From a checkpoint of a small transformer trained on Wikipedia.
Architecture: rotary positions, no biases in attention or MLP, untied embeddings, attention and MLP in parallel.
Training: 227M tokens, 3464 steps.
Each number is 128 + 32 x the weight over its row's rms, rounded and kept within 0 to 255. Layers, rows and columns count from 0. The size above them is the row's rms in percent of the matrix's.

# layer 7 attention key, 128x128, rms 0.146, rows 0-53, columns 0-127
size [ 82  84  96  94 105  91  99 108 105  98 146 102 111 132 108 107 108 101 114 119 102 112 100 106 106 111 105 106 107 104 101 103 101 105 107 110 110 116 107 100 122 104 107 103 111 110 104 113 106 109 101 112  97 110]
[[146 112 112 193 102 120 125 104 140 127 146 146  92 113  95 181  74 143 139 143 165 111 126 116 145  66 112 167  96 124 112 144 147  99 128 164 180 171 149 159 180 129 122 146 143 152   6 142 102 172 112  89  68 164 152 148 155 135 136 112 105 102 139  78 130 124 115 126 178 125 169 138 154  99 112 198 129 168 113  97 177 122 117 109  89  90 165 134 143 102 167 127  63  70  95 141 133 105 115 130 107 160 142 102 171 153 118 121 149  64 138  88  84 148 144 142 156 171 140 199 120 180 110  77 133 136 166 157]
 [ 81 151 139  86 141  76 195 133 138 106 146 161 137 126 140 142 175  93 150 162 162 219 111 160 178 115 133  92 155  88  80 154 115 153 183 138 162 133 111 110 150 155 131 177 113 140 156 166 135 163 148 118 201 124 141 137 127 120 153 153 111 109 144 134 140 174 157 153 146 119 110 115  96 145  74 122  94 171 126 131 198 109  67 164 105 115 136 139  75 145 151 136 183 147 120 168  70 144 165 126 185 105 100 103  90  80 171 145 129 133 141 101 137 137 161 146 156  84 218  86 175 153 165 152 129 144  98 163]
 [134 142 176 129  93 119 123  89 149 125 194 110 101 119 168 173  97 134 121 170 140 108 110 179 148 135 144 171 126  70 100 159 147 145 104 108 187 148 157 179 219 121 128 116 163 133 121 117 155 129 116  96 153 165 158  85 130 131 193 144 141 130 147 143 128 185 172 150 127 125 138  84  71 148  53 156 113 187 155 121 120 121  91 137 107 152 146  36 115 118 155 105 143 141 106 139  77 142 138 103 150 141 140 135 124 110 149 125 146  94  32  95 166 188 161  89 173  93 128 141 130 117 204 146 141 124 108 108]
 [150 139 117  88 137 147 141 148 151 135  89 122 173 128 111  84 150 105 158 104 122 102 128 162 135 154 139  93 146 152 116 110  70 103 109 107 101  92 152 100 161 110 200  96 151 129 149  92 130 128 148  99  93  88 120 139 137  85 135 195 172 140 134 134 147 160 166 140  89 209 156 109 140  96 162  17 112 127 100 112 125 114 128  61  93 142 115 179 128 136  76 159 159  96 131 110 181 107 119 106 178 132 114  93 156  92 176 106 169 151  66 204  96 148 159 157 106 142  81 168 182  98 137 169 157 136 117 161]
 [162 154 154  59 136 128 135 133 170 153  74 161 192 117  68  89 174 125 103 125 148 207 135  89 102 159 162 112 108 108  83 161 153 174  86 170  95  84  87 159 160 151 147 107 130 105 157 123  99  98 122 132 107 185 103 158 134 119 145 136 175  63 105 150 182  92 171 131 109 158 138 192 107 141 131 108 105 154  65 129 163 178 107 128  86 166 129 102 175 114 105 140 100 114 191 124 178 117 153 121 170  78 151 105 149 133 159 120  58 120 147 123  92 105 145  83 141 163 136 171 123 104 131 100 139 118 142 101]
 [155 112 148 198 128  76 128 146 152 116 161  62 116 120 153 176 140 113 177  79 115 138  86 114 143 184  46 136 116 139 104 110 101 113 191 160 166 178 162 160 103 129  74 157 173 100  74  63 106  97  78  94 119 143 131 118  96 125 136 142  87  92 153  69 152 128 100  93 127 141  44 104 132 118 100 171 160 156  98 122 131 145  75 152 129 107 124  91 111 109 121 135 105 117 120 119 122 183 157  96 197 109 120 159 184 114 141 128 163 118 141  49 153 171 161 172 155 125 157 146 115 138 132 134 124 149 123 112]
 [112 137 125 140 144 177 131 112 122 174 124 182  79 150 130  84 114 120 160 128  84 173 111 136  96  88 104  86 123 143 146 146 121 104 139 119  97 111 110 109 190  79 176 154 183 154 123 124 111 197 163 115  92 145 111  96 158 120 131 154 152 147  97 117 116 100 117 106 107 137 137  86 144 116 107  78  87 159 151 134 118 129 153 107 138 105  85  88 108 229 221 148 104 171  58 105 180  80  85 193 151 113 130 127 103 107 145  89 106 192 150 138 132  70 140 162 106 133 131 101 133  82  64 153 162 137 112 111]
 [ 85  48 172 166 125 131 117 116 127 130 136 159  58 113 148 126  84 130 131 122 134  51 110 154 113 162 109 107  92 132 134 122 114 151 184 168 127 149 140 143 150  89 111 173 176 133 116 173 137 162  54  90 144 146  97 170 111  89 173 129 125 137 151 115 122 165 155 130 124  78  79 101 181 143  71 146 130 135 186 181 111 110 107 138 119  85 161  70  69 116 161  91  80 177 157 135 135 121 154 142 144 128 125 149  97  99 106  81 138  93 162  96 156 130 178 136 154  92 131  83 191 194 135 114  96 165 102 131]
 [105 119 114 163 159 134 105  86  95 123 162 176 129 131 159 158  88 164  66 121 113 151 117 121 160 153 146  60 160 109 113 136 131 173 134 182 180 108 183 208 137 150  79  79 159  96 202 187 145 118 106 162 155 127 118 135 102 137 120  98 153 106 173 143 202 113 153 179 154 157 139 146 106 150 115 133 126  97 173 146 129 153 107 150  94 127 166 165 130 155 173 117 141 131  97 152 186  64 126 212 115 133 131 155 143 121  96 135 164 106 144 106 132 138 137 161 149  96 167 118  77 199  99 104 109  80 142 143]
 [113 102 134  71 129 109 104 165 140 139 125 135 162 164 152 137 142 166 160  98 147 122 117 132 146  96 102  97 107 117  78 106 154 122 126 122  64 164 113  86 177  61 191  69 173 139  98 185 118  84 148 134 120 119 156 134 121 128  58 169 115  92  71 164 153 143 143 107 126 201 124 140 140 157 201 117 127  75 148 160 123 114 126  47  81 127 116 134 142  95 130 114 156 131 185  79 101 118 126 118 157  90  87  82 153 106 158 144  98 138 124 135 163 150 160 116 134 119 106 158 112  26 175 127 164 165 110 138]
 [146 171 157 106 165 116  78 160 150 141 115  88 171 145  65 111 154 109 144 100 108 193 164  75  90  79 126 139 158  92  96 137 132 116  58 115  63 162 133 115 148 116 126 110 127 110  66  94 121 116 154 149  92  93 164 116 123  89  85 150  81  92  71 141 129  92 123 142 128 160 110 192 140 127 120 152 128  51  76 119 164 151 141  95 142 105 120 141 135 138 127 162 139  65 157 130 106 159 137 148 187  75  98 103 178 124 145 124  90 146  94  99 138 137 153 123  98 116 109 139 107  16 155 157 139 169 101 129]
 [122 131 113 128 142 134 177 124 115  53 114 145 108 154 180 159 151 168 125  99 109 160 137 142 130  97 147 168 143  75  76 177 132 107 111 142 159  93 157 117 162 154 147  95 111 136 147  83  76 157 135 107 145 153 134 146 140 100 142  71 163 131 199 137 156  92 181 143 135 185 174 168  84 123 120  86  60 113 163 120 131  96 121 161 102 164 152 170 122 162 126 137 219 119 176 130 128 124 136 171 143 154 161 131 150 117 139 159  66 126 146 155 182 173 123  55 159 103  92 116 127 174 171 146 169  80 137  77]
 [172 149 133 122 123 166 137 147 158 153  90 140 145 146  29 116 166 114 198  85 109 229 155 156 112 117 122  78 110  81 112 131 174 116  75 104  88  94 114  57 143 130  59 121 123 126 126 114 144 119 143 118 129 126 166 118  94 137  93 165 111 124 148 143 153  93 123 152 174 124 139 215 108  98 153 127 146 125 113 126 129 161 113 140 111  75 104 174 132 149 102 139 128 129 137 136 174 169 102  79 176 113 185 157 188 136 148  93 138 107 155 165 154 137 145  86 134  71 122 177 134  76  80 131 164  99 111 140]
 [109 127 115 134 151  77 161 116 155 213 152 108 165 154  90 124  90 115 144 118 103 167 121 128 160 163 153 114  81 145 132  69  91 137 154 100  53 141  94 154  97 116  99 106 153 100 159 154 138  83 145 189 106 107 130  82 135 147  92 191  82 160  83 162 112 126 103 122 167  91 123 153  63 104 146 156 135 145 126 127 111 208 101  97  82 165  99  79 118 112 117  98 159 116 133 153 130 153 120  72 116 103 113 128  60  87 164 160 176 122 132  60 139  85 183 153 162 137 127  99 110  70 126 124 118 164 150 155]
 [117  86 166  99 106 135 138 141 164 132 129 134 146 107 105 124  69 149 114 128 121 103 168 137 134  88 205 126 127 117 134 138 124  89  76 116 163 110  99 196 157 182 110 165 163  76 164  96 144  92 138  79  83  70 159 142 123 189 129 142 130 104 119 188 173 188 107  95 134  98 158 119 158  60  99 153 117 171 143 177 139 143 183 155 163 127 145 120 144 166 121  57 152 132 103  60 123 122 146 164 138 130  99 135 110 104  44 124 120  88 141 146 139 181 157  63 104 120 153 135 137 139 105 123 128  69 166 152]
 [108 175 157 191  98 180 134  84 189 106 118 106 133 103 135 151 125 135 101 131 170 181 135 105 153 124 144 199 108 146 132 164 147 141  90 111 146 120 122 128  93 128 129 168 203 125 121 132  98  99 130 102 136  89 151 169 171  95 173 110 150 120  73 140 101 148 124 178 136 101 196 144 144 111 162 134 153 100 110  25 155 131 136 115 104 143 172 104 130  67 117 116 148 182 160 127 129 147  96 122 139 131  86 109 168 179 167 144 140 100 128  95 123 107  80 116  50 100 148 189 127 126 161 105 119 146 216 143]
 [ 98 153 105  50 100  96  98  96 124  70 204 105 102 152 144  76 136  82  95 105 145 126 168  71 111 131 123 125 134 119 155 132 203 121 130  89 126 111 135 151 118 137  84 102 135  71 168 161 122 126 121 171 135 178  91 159 103 134 153  97  77 135 173 166 104 106  77  78 109 172 150 121 108 115 168 149 156 148 101 208  74 149 116  78  94 126 149  88 158  93 124 163  87 106 111 171 174 128 169 118  96  99 126 123  94 159 140 147 122 104 148 165 100 148 117 175  93  65 128 133 123  92  73 114  96  98 130 133]
 [119  90 148 123 104 164 187 171 173 111 162 133 171 142 136  84 180 126  80 135 177 132  43 111 134 136 105 110 122 168 131 177 124 125 158 160 113 159  91 122  93  91 110 183 138 154  95 110 159 164  98  79 173 147 120 164 116 133 105  75 201 119 155 106  77 165 123 160 146 146 165 168 127 136 139 125 114 143 130 180 136 159 159 148 121 142 158 129 119  54 155  80 136 163 161 109  81 154 137 178  50 141 158 134 129 117 165 111 119 136 127 157 131  73  69  92 150 120 118 120 120 138 190 163 162 181 148  84]
 [ 83 162 140 135 174 150 130  96 169 144 106 130 172 165 123 138 104 149 135 154 121 171 130 124 108 103 110  88 134 222 119 167 127 130 133 152 162 102  99  98 199 165 146 101 117 158 177 116 129 142 121 126 142 154 115 169 176  74 113 141  87 134 150 179 173 147 135 149 111 136 158  86  47 159 125 139 112 181 134 121 134  91 139 147 109  79  94 110  98 154 154 138 120 162  98 107 151  76 165 125 203  89 133  84 131  95 135  67  73 135 138 142  99 119  92 143 178  92 136  97 160 118 130  45 135 163  75 189]
 [152 120 137  79 151 122 123 143 148 121  86 122 138 100  88 144 129 163 102 141 165 147 116 111 141 137  96 157 126 133 168 120 170 134  68 113 165 198 105 149 142  58 162  98  77 130 126 146 151 157 116 155 114 123 100 161 137  89 158 116 190 119  86 111 178  71 125 106 133 109 158 146 150 181 171 165  89 155 156  80  78  66 119 127 114 102  78 114 144 160 128  93 188 131 184  87  86 126 151  74 173  87  99  61  96 123 125 140 121 146 152 110 122 137 170 138 142  64 140 165 132  92 163 152  71 131  47 133]
 [155  89 101  88  99 170  98 100 109 124 155 173 133  79 108  90 117 191 120  88 131  96 136 188  66 145  95  77 122 142 158 147 109  98 133 139 113  88 111 146 112 117 136  58 151 108 107 139 160 139 108 146 168 148 116 108 208 165 121 169 143 172 104  41 128 139 106 154 121 163  90 112  90 113 176 132 154  86  89 144 144 140 165 120  47  81 118 141 122  84 130 140  55 104 151 104 176 133 125 130 150 169 141 145 191 100  95 128  98 135 124 133 112  96 139 154  91 187 160 158  91  97 113 155 100 154  78 126]
 [146 157 147 114  84 172 120 135 113  93 138 118  85  94 191 139 137 128 137 119 171 176 177 125 132 143 104 204 132 107  95 155 143 116 120 113 156  88 138 102 196  97 122 158  92 146  62 140 100  99 110 186  87 156 111 144 154 141 158 163 108 126 122 104  92 168 112 178 110 132 100 146  96 122  91 166 169 155 219 114 127 102 188 113  79  66 109  61 156 106 135 170 112 143 110 155 112 115 124 114 103 115 134 143 175 117 132 174 117 116  76  72  90 105  70  76 124 105 103 120 150 150 140 156  75 106  72 127]
 [149 112 140  82 159 140 178 135 112 129  82 155  98 119  99 165 167 107 172 120 119 112 122 152  88 139 155 111  96  75 115 170 134 153 147 211 153 124 164  95  59 136  99 127 167 138 131 105 175 187 120 161 142 154 135 162 135 163  87 158  97  92  80  89 161 141 143 143 182  95  93 187 111 175 158 201 145 120 122 167 166 139 129  76 158  75 124 118  68 142 101  67  82  90  97  94 145 145  77 155 124 126  97 120 133 105  84 135 154  78 125 136 114 112 120 143 137 154 117 123 166 176 139  65 168 112  83 139]
 [110 109 139 131 153 132 139  93 162 140 116 109 154  99 176 100 118 124 145 116  87 145 119 113 119 164 141 101 193 164  67  68 114  86 118  93 121 117 136 101 156 180 167 183 199 151 152 113 153  98 178 179 139 118 156 173 149 104  82  70 125 140 129  92 158  97  92 159 171 121 109  99 218 130 100 162 151 106 144 127  86 135 153 115 158 114 105  79 131 119 160 182 126 120 115 150 153 129 154 125  85 135  83 127 125 135  76  97 122 119  83 180 152 133 140  82  76 109 109  84 183 201 154  88  92 174  99  96]
 [175  97 149 125 181 146  90 129 206 162 132 128 137 105 115 116 126 122 144  94  95  93 180 106  97  72  85 186  94 137 155 164 107 116 158  78 145 109 146 140 200  70 146 108 112 174 101 155 122 165 134 167 145 148 180 105 143  94 158  87 148 149 110 102 114 172 112 147 148 161 139 241 138 127  85  94 146 144 186 151 159 181 123 151  65 144 146  80 173 129 120 148 118  75 145 142 168 127 151 150 158 113 142 113 134 110 104 164 111 112 169 124 163 123 165 159 156 109 112 118 111 181 168 131  95 150 120  78]
 [ 88 121 182 127 100  62 129 149  73 176  58  84 143 132 128 123  97  97 136  96 131 177 115 138 164 164 170  95 122  91 192  85 131 121 182 120 145  90 105 104  84 128 162 171 134 139 120  98 147 126  71 135  98 180 114 171 156 168 144 125 131 154 125 115 139 114 156 195 152 175  82 150  98 108  99 132 191 106  80 111 102 135 150 138 179 112 181 156 105 164 163 133 134 105 105 152  86 132 130  77 144 141 163 151 132 103  72 154 150  86 157  72 129  93 160  88 170 126 134 114 162 169 130 157  75  89 124 167]
 [127  85 175 136 130 130  38  94 120 148 185 125 174 153 125  57 129 181 122 127 195  71 123  89 126 106 121 180 120  83 142 128 140 133 149 134 117 126 151 160 157  82  92 141 129 154 195 104 191 121 136 145  98 129  98 127 139 138 148 122  87 157 155 161 106 112 165 154 167 150 113  72 141  95 134 154 102  92 124  85 172 133  94 130 111  97 111 112 106 124 201 110 138  67  99 122 192  25 124 121 151  87 175 114 137 107 183 127 177 152 166 117 166 148 113 130  94 154 138 118 137 104 115 143 100 105 139  94]
 [ 93 140 168 151 146 143  95 169 121 119 122 134  86  78  54 174 115 122 164 119 153 102 144 128 111 144 109  97 136 152  95 147 102 134 110 154 137 145 138 143  86 103 144  73 121 203 126  61 168 157  92 162 145 140 122 172 128 142 168 125 154 138 210 132  89 129 130 136 102 177 140 175 164 105 101 158  93 117 127 140  85  71 128 137 103  90 163  77 103  28 143 128 102 124 147 105 118 126 150  70 156 140 139  88 105 145  86 157 140  76 124 152  78 138 125  89 166 115 107  79  83 105 142  79 171 122  90  62]
 [176 144 124  91 127 138 145 139  84  93 126 122 106 150 155  96 109 135 141 139 155 104 164 162 120 116 160 176 185 158 116 121  97  68  60  78 145 142 106  84 111 142  87 185 118 120 101 119 158 143 157  51 108 136 139  91 132 108 180 141 102 111 189 151 123 167 149 135 150 116 133 178  94 142 171 159 134 145  99 117  63 101 115 104 178 154 117 110 187 107  94  74 161 109  82 138 178 151 141 131 162  89 106 128 141 111 134 118 160 136 112 158  79 106 156 123 209 115 214 108 116  74 110  91 110 102 194 144]
 [102 159  87 150 104 107 155 163 135 149 115 133  77 195 109 133  88 132 143  74  82 165  93  79 150 119 104  84 109 156 143 102  87 125 119 105 152 130 105  86  90 156 141 101 147 121 178  89 126  75 177 120 196 139 104 108 143 126  75  97 187 122 158 143 131 105 140 160 108 144 167 118  89 123 166 190 164 190 138 168 169  90 133  84 163 156  77 159 175 141 132 143 105 121 156 104 177 130  73 138 138 153  83 143  94 119 146  72 160 116 143 104 107 100 137 123 135 114 168 213 105 168 139 167  85 160  93 110]
 [129 114 143 159  98 152  94 102 133  89  99  96 144 148 154 111  93 164 156 191 162  93 112 207  94  91 130 179 151  99  99  91 131  82 151 180 142 135  52 127 139 158 144  77 171  89 148 105 139  91 116 102  99 135 109 132  88  73 108 129 134  96  69 120 126 173 160 137 141 178  94 172 134 116 174 174 178 156 165  96 134 125  49 169 123 148 116 147 155 171 137 107  99 131 162 142 146 139 116 124 145  99 132  94 137 178 121 151 137  73 132 108 136 111  91  81 111 168 115 121  59 110 180 187 122 188 126 114]
 [151  92 155  91  95 110 111 106 108 121 153 105 111  49 175 149 133 186 105 100 142 150 148 128 154 109 126 106 141 112 122  96  93 166 130 111 136 119 122  93 143  62 118 146  19 111 100  80 124 136 159 143 104 102  56 158 104 145 120 118 133 126 120 166 124  79 124  74 101 137  91  76  55 157  63  95 156 111 126  77 131 135 104 160 150 103 134  96 162 143 149 144 140 164  60 156 125 174 128 117 134 190  86  89 149 105 190 109 111 166 140 138 102 144 109 124 170 104 147 163 101  84 178 111 157 169 165 112]
 [ 57  79  86 145 119 125  70 120 190  96 149 168 194 170 118 145 129 139 137 179 145 106 113 124  87 131  51 114 123 122 122  82 128 128 159 111 181 168 149 122 176  71 167  85 139 144 114 168 127 139 130 123 177 115 255 115 125 139 105 153 101  80  81 129 126 118 148 130 108 134 143 127 160 119 153 129 125 144 145 102 133 141 140 101 134 197 108 116 110  99  49 102  93 105 149 126 101 177 129 113 161 116 135 141 174 138 151  85 121 116 147 118 128 204  93 130 144 122 110 146 103  97 161 154 121 149 113 185]
 [ 99 103 161 168  90  75 122 125 127  88 131 171 149 169 131  96 162 119 136 161 145  84 132 141 123 137 173 153  92 122 190  92 132 131 107  72 145 116 113 116 107 140 170 153 151  92  63 156 161 147 161 152 121 124 103 123 139 106 137 108 100 142  67 196 173 126 122 153 119 104 136 126 155 121 107 136  89 139  96  98 178 100 125  97  89 216 113 130 110 143 139 113 213 157 163  95  90 167  67 147 124  96  88 152 195 110 159  81 124  82 134  66  75  61 136  92 120  99  70 120 116 138 138 119 140 154 106 166]
 [110 100 211 135 137 122  57  92 113 170 153 137  52 145  91 158  94 125 142  90  56 148 169  82 101 119 118 116 177 131 128 185 138 116 142 124 117 143 119 116 121 153 122 138 166 120 122 129  98 148 111 169  97  99 114 161  92 181 116 157  39 100  88 126 105 165 138  99 184  70  71 118 163 134 192  94 148 175 110 150 143 194 111 135 111 137 153 111 168 161 114  92  79 126  74  90 154 101 105 151 127  75 159 120  91 141 102 155 107 156 101  92 168 155 137 119 140 107 179 127 161 100 125 111 119 137 150  98]
 [155  83 164  95 100 146 108 141 125 143 174 174  96 155 133 113  59 140  99 129 181 148 151 162 145 167 123 134  87 169 169 136 147 108 137  78 130 102 162  89 143 123 149 162  40 121 116  77 126 137 138 111 178  81 168 185 101 139  66 125 159  76  94 156 179 136 141 178 154  94 156 116 102 139 108 165  95  90 154 180 125 134 134 120 128  73 169 174  96 133 114 168 129 114 159 190 144 177 122 145 131  88 118 131 128 138  86 126  86 168 137 118 141  67  80 156 101 129  95  94 123  94 140  91 126 175 129  62]
 [148 170 124 104 132 141 193 205  80 126 157 133 126  71 168 121 130  83  64  89 133 144  45  92 123 113 145  97 145 142 182 118  76 133  95 201 155 124 114 133 137 108  95 134 146 140 132 100 185 165 140 133 137 162 112  68 157 114 120 158 167 117 117 150 125 135 113 139 121 157 108 177 130 135 156 133 153 181 152 112 163 160 104  71 108 134  90 133  78 138 135 192 107 119  91 166 113 108 169 121 113 115 157 112 137 146 119 115  87 121 146  84  76 141 160 158 178  97 186 105 106 162  45  76  87 148 137 143]
 [101 122 100 123  82 113  73 117 138 141 127  74 170 144 101 127 171 152 143 144 117  86  96  73 139 122  64  89 104 160 155 117 135 123 137 122 146 181 164 175 159 184 114 106 129 105 118 122 191  53 105 136 103 102 113 120 113 145 110 139 140 105 156 135 139 107 120 153 127 102  63 130 188 172 138 120 163 170 149 160 111 150 117  74 111 108 126 169 118  86 119  99 121 209 101 145  97 149 122 109 117 108 129 145 144 184  68 115 127 106 143 129 168  82 136 152 128 128   5 131 141  59 113 112 126 119 198 158]
 [111 127 108 127  97 172 119  84  95 129 167 122  98 105 161 161 103  82 112  76  83  94 120 148 122 112 118 136 132  85 171  65  98  91 189 125 140  92  80 140 135 184 127 141 109  62 130 102 120 112 156 148 150 142 104  82 125 141 141 127 134 175 137 117 110 100 180 184 114 140 157 171 119 146 106 142 141 138 150  97 129 108  82 200 113  98 148 108 138 126  87 122 112 221 170  29 142 133 146 123 203 107  93 111 119  82 159 101 168 164 127 104 149 166 114 107  69 110 121  99 120 127  93 175 107 114 186 151]
 [137 172 101 146 116 119  74  81 102 152 125 175 154 115 106  68 148 115  93 157 128 127  56 142 164 156 148 210 157 146 101 143  93 156 150 107 152 107 146 131  94 140 133 135 182  54 154 152 132  97 136 125 107 122 108  58  99 156 151 160 195 125 112 132 135 109 141 110 134 148 133 177 145 174 145  45 166 151 134 177 130 167 132 112 117 166 105 110 140 178 137 175 114 115 125 161 138 158 114 119 189 166 150 127 106  89 140 131 142  85  81  72 169 139 198 115 179 137 139 141 136  97  74  68  90 131 159 132]
 [166  97 114 117  75  97  97  93 117 109 126  93 170 124 146 126 128 150 131 173  91 100 132 104  52 149  94 100  80 129 113 167 133 124 102 122 132 122 121 131 135  94 101 139 159 161 149  99 177 157  91 150 191 109  93 111 134 113 118 163 127 161 164 160 122 185 144 106 112 130 171 126 206 172 145 162 141 130 122 117 231  94 152 158 112 174 120 143 123 194 119 157 140 141  93 170 113 119 153 155 177 122 111 145 131  76 148 118  58 175 190 173 122 169 151  73 154 177 119 169 159 135  63 102 117 137 124 163]
 [191 144 145 182 124  94  97  82 119 190 154 113 114 190  80 130 119 113 195 172 149 132 180 117  89  66 158 102 106 167 148 105 147 130 129 147 183 116  81 108 186 175 120 184 165  93 113 171 131 124 116 114 131 113 118 183 162 163 161  85 181 148 138 113 130  74 118 136  95 135 117  81 167 138 157 143 134 116 139 116  65 157 161 117 124 100 114 135 145 155 119  99  97 143 104 118 164 117 130  84  62 121 100 194 127  97  80 107  99 122 114 147 126  82 143 169  62 153 140  81 123 109 168 132 178 157 145 114]
 [156 132 160 172 189 133  96 144 105 114 109 113 109 128 109 120 105 119 140 141 199 134 123  61 151 106 136  75 159  89 113 115 100  92 100 137 133  89 137 152 134 151 150 103  87 164 116 153  65  85 116 123 141  65 126  63  92 122 184 137 164 136 132  72  95 180 150 145  98 158  74 121 145 160 101 169 133 119 158 157 118  97 137  64 122 129 162 190 142 109  99 129 182 179 161 100 119 137 113 120 124  79  94  89 168 110 165  87 112 142  61 145 113 146  83 132 114 174 140 103 117 148 135  68 156 154  69 192]
 [105 135 133 153 110  76 186 151 134 110  82  98  69 138 114  83 148 139 172 120 121 122 109 140 144  37 144  80 128 167  91 150  58 117  95  67 145 104 126 182 127 141 118 177 115  61 136 150 108 158 171 133 108 134 148 171 148 124  57 121 113 162 139 121 115 142  81 114 110 145 180 123 139 168 152 114 152  99 120  90 174  78 173 121 141 158 157 162 150  96 139 182 109 119 121 151 110 132 103  66 138  69 185 109 129 127  86  92 158 141  57 125 115 137 122 140  83  78 120 162 143  96 103  74 104 123 115 172]
 [131 122 109  94 165 199  83 145 103 112  99  85  90 136 125 105 145 111 128 106 106  74 164  75 122  82 140 114 134 137  66 116 152 101 105 180 172 154 140 191  97  62 140 110 174 145 161 123 136  84 131 174  89 109 115  79  93 119 117 147  74 121 152 101 197 131  94 115  81 193 156 147 134 102 170  97  92 152 186  81 164 122 139 157 131 141 104 144 106  91 136 128 114  97 144 112 160 160 122 112 171 167 167 119 166 134 172  79 120 141 136  99 135  24 107 167 155 124 169 130 115 114 110 137 141  85  97 143]
 [ 70 153 143 146 119 106 139  85  94 129 112 152  83 102 116 124 121 209 153 111  58 178 112  76 142 131 148 158  44 103 115 114  81 102 131  99 104 149 123 147 132 128 122 104 159 186  69 107  90 123 129 158 146 126  88 124  75 126 182  57 136 125 108  94  54  88 103 150 118 150 103  99 156 111 140  84  96 150  88 132 109  98 137 105  82 141 161 163  87 108  76 136 108 163 140 148 147 165 123 132 208 161  91 139 144 121 129 132 162 164 138 154  91 147 147 102  84 145 173  66 164 118 109 171 117 135  86 107]
 [160  90 155 146 161 113 156 170 153 122  95 133 110 120  86 108 112 136 138 108 129 158 128 165  74 128  77 156 164 129 130 128 118  78 154 151 195 120  87 183 134 147 105 126 141 129 179 136 111 151 150 156  83  74 135 166 123 154 200 134 165  81 207 181 130  74 127 149 165 103 198 104 134 119 149 132 151 136 129 202 126  51 112 122 128 105 123 166  76 119 141 168  97 128 128 111 152 114 127 154 100 124 172 160  64 123 145 129 148 141 151 140  89 149 170 128 154 202 112 174 172 148  94 134 177 139 148  70]
 [127 105 156  55 152 113 108 151 178 155 136  99 146 140 215 152 162 139  73 112  89 103 109  73 117 113  84 156  87  99 117 151 110 122 157  76  63 105 124 141 151  87 173 152 117 148 152 112 133 105  99 111 114 141 145 114 114 170  95  81 110 161 162 152  95 144 164  90  86 124 184  88  94 138 186  70 127 113 170 170  84 162 177 180  96 121 152  86 145 139 130  60  60 119 139 143  99 111 112 125 127 101 131  97 115 127 157 137  90 130 110  95 141 152 143 118 100 107 179 124  81  90  70  93  98 111 111  86]
 [129 109 178 183 161 148 129 112 105 116 118  76 123 106 100 115 110 129 145 143 112 160 126 145 168 142 134 140 120 162 142  49  99 103 124 150  50 150 126 177 138 122 161 184 186  87 133 167 155 119 124 154 174 184 141 139  97 137 145 166 130 123 159 177 132 159 136 139 175 111  89 170  87  99 143 116 139 109  70 167 100 114 102 133 134 148 112 151 163 101 138 133 159 158 103 104  91 172 119 149  33 156 163 198 114 110 173 116 157 139 139 132 151 155 143 148 186 111 123 158  83 167  74  33 168 136 149 151]
 [153 130 167 128 112 133 169 159 185 104 136 131 120 164 116 181 145  86 177 188 120 164 114 116 108 109 151 155 149  96 143  76  96 156  98 159 144 214  85 146 123 105 148 161  85 127 187  97 138 118 159 105 117 116 123 110  48 129 135 128 117  77 162 115 169 186 129 143 165 153 132 138 125 206  61  71 105 131 102 107 155 122 109 112 128 100 155 148  95 130 135 112 139  67 108  83 110 145 182  98 133 126 141 150 126 140 146  73  77 127  80 189 169 159 165 108 171 166 129 144 165 121 138  87  88 149 167  95]
 [162 150  73 154 155 127  94 153 113 128 109 133  63 135 120 138 110  94 116 159 100 110 130 136 138  96  83  71 125 110  94 145 177  82 115 157 110 136  64 123 208  87 185  88 134 203 117 182 135 107 158 124 104 146 108 166 123 174 116 133 117  99 119 147 116 159  86 142  97  48 107  89 151 174 165 100 188 148  83 123 141 127 146 120 172 132  96  86 122  87 147 153  90 144 116 128 117  26 119 115 126  90 144 149 163 116  65 140 102 130  84 160 113 167 116 158 124 122 146 117 110  91 121  99 149 131 132  56]
 [111 139 137 108 180 149 124 119  88  51 104 159  98 194 106 157 161 105 156 109 137 107 136 123 126 129 109 125 175 191 137 114 152 151 149 157 168 129 171 123 135  90 138 161 137  89 117 201 140 141 120 146 154 121 178 128  81 102  95 115 143  86 176 127 152 151 144 202  90 154 167 111 156 112 162 103 102 148 104 164 148 137  99 106  94 185 124 142 115 214 132 126 110 208  99 119 127  66 133 109 152 132 171  98 152  89  96 160 120  72 146 164 105 120  86 111 114 207 181 129 110 109 118 103  94  65 128 142]
 [167 113 107 158 116 148 132 165 138  56 124  91 193 113 186 119 120 137 147  73 107 129 157 132 114 123 102 132 127 118  90 116 124 116 209  95 143  58 124  83 168 167 139  92 104 182 168 104 159 161 114  97 148 112  68 142  93 172  96 155 137 178 166  96 163 131 133  99 176 162 117 148 106  88 163 146 119 161 112 102 176 151 136  95 104 177 153 165 120 130 162 180  94  63 128 116 108  97 105 186 127  96 137 120 122 155 133 126 137 110 164 133 120 140 129 150 159 173  93 110  72 152 117 178 173  57 105 182]
 [145 159 129 196 129 140 141  99  75 146 110 199 116 134 148  63 101 126 104 138 110 100  99 126 173 123 145 100 109 104 140  74  95 147 143 155 165 154  78 120 145 161 139 157 153  94 123 126 166  50 149 153 154 133 167 180 131 100 108 136 122 108 177 128  71 102 130 115 168  77 133 101  78 111 159 136 129 169 169 140 175 160 123 124  72 136 153  74 129 170  73 119 142  91 118 216 139  78 198 167  82 155  71 132 102 130 145 136 126 104  91 184  91 117 122 124 136  86 117 132 168 159 110 119 133 168  87 134]]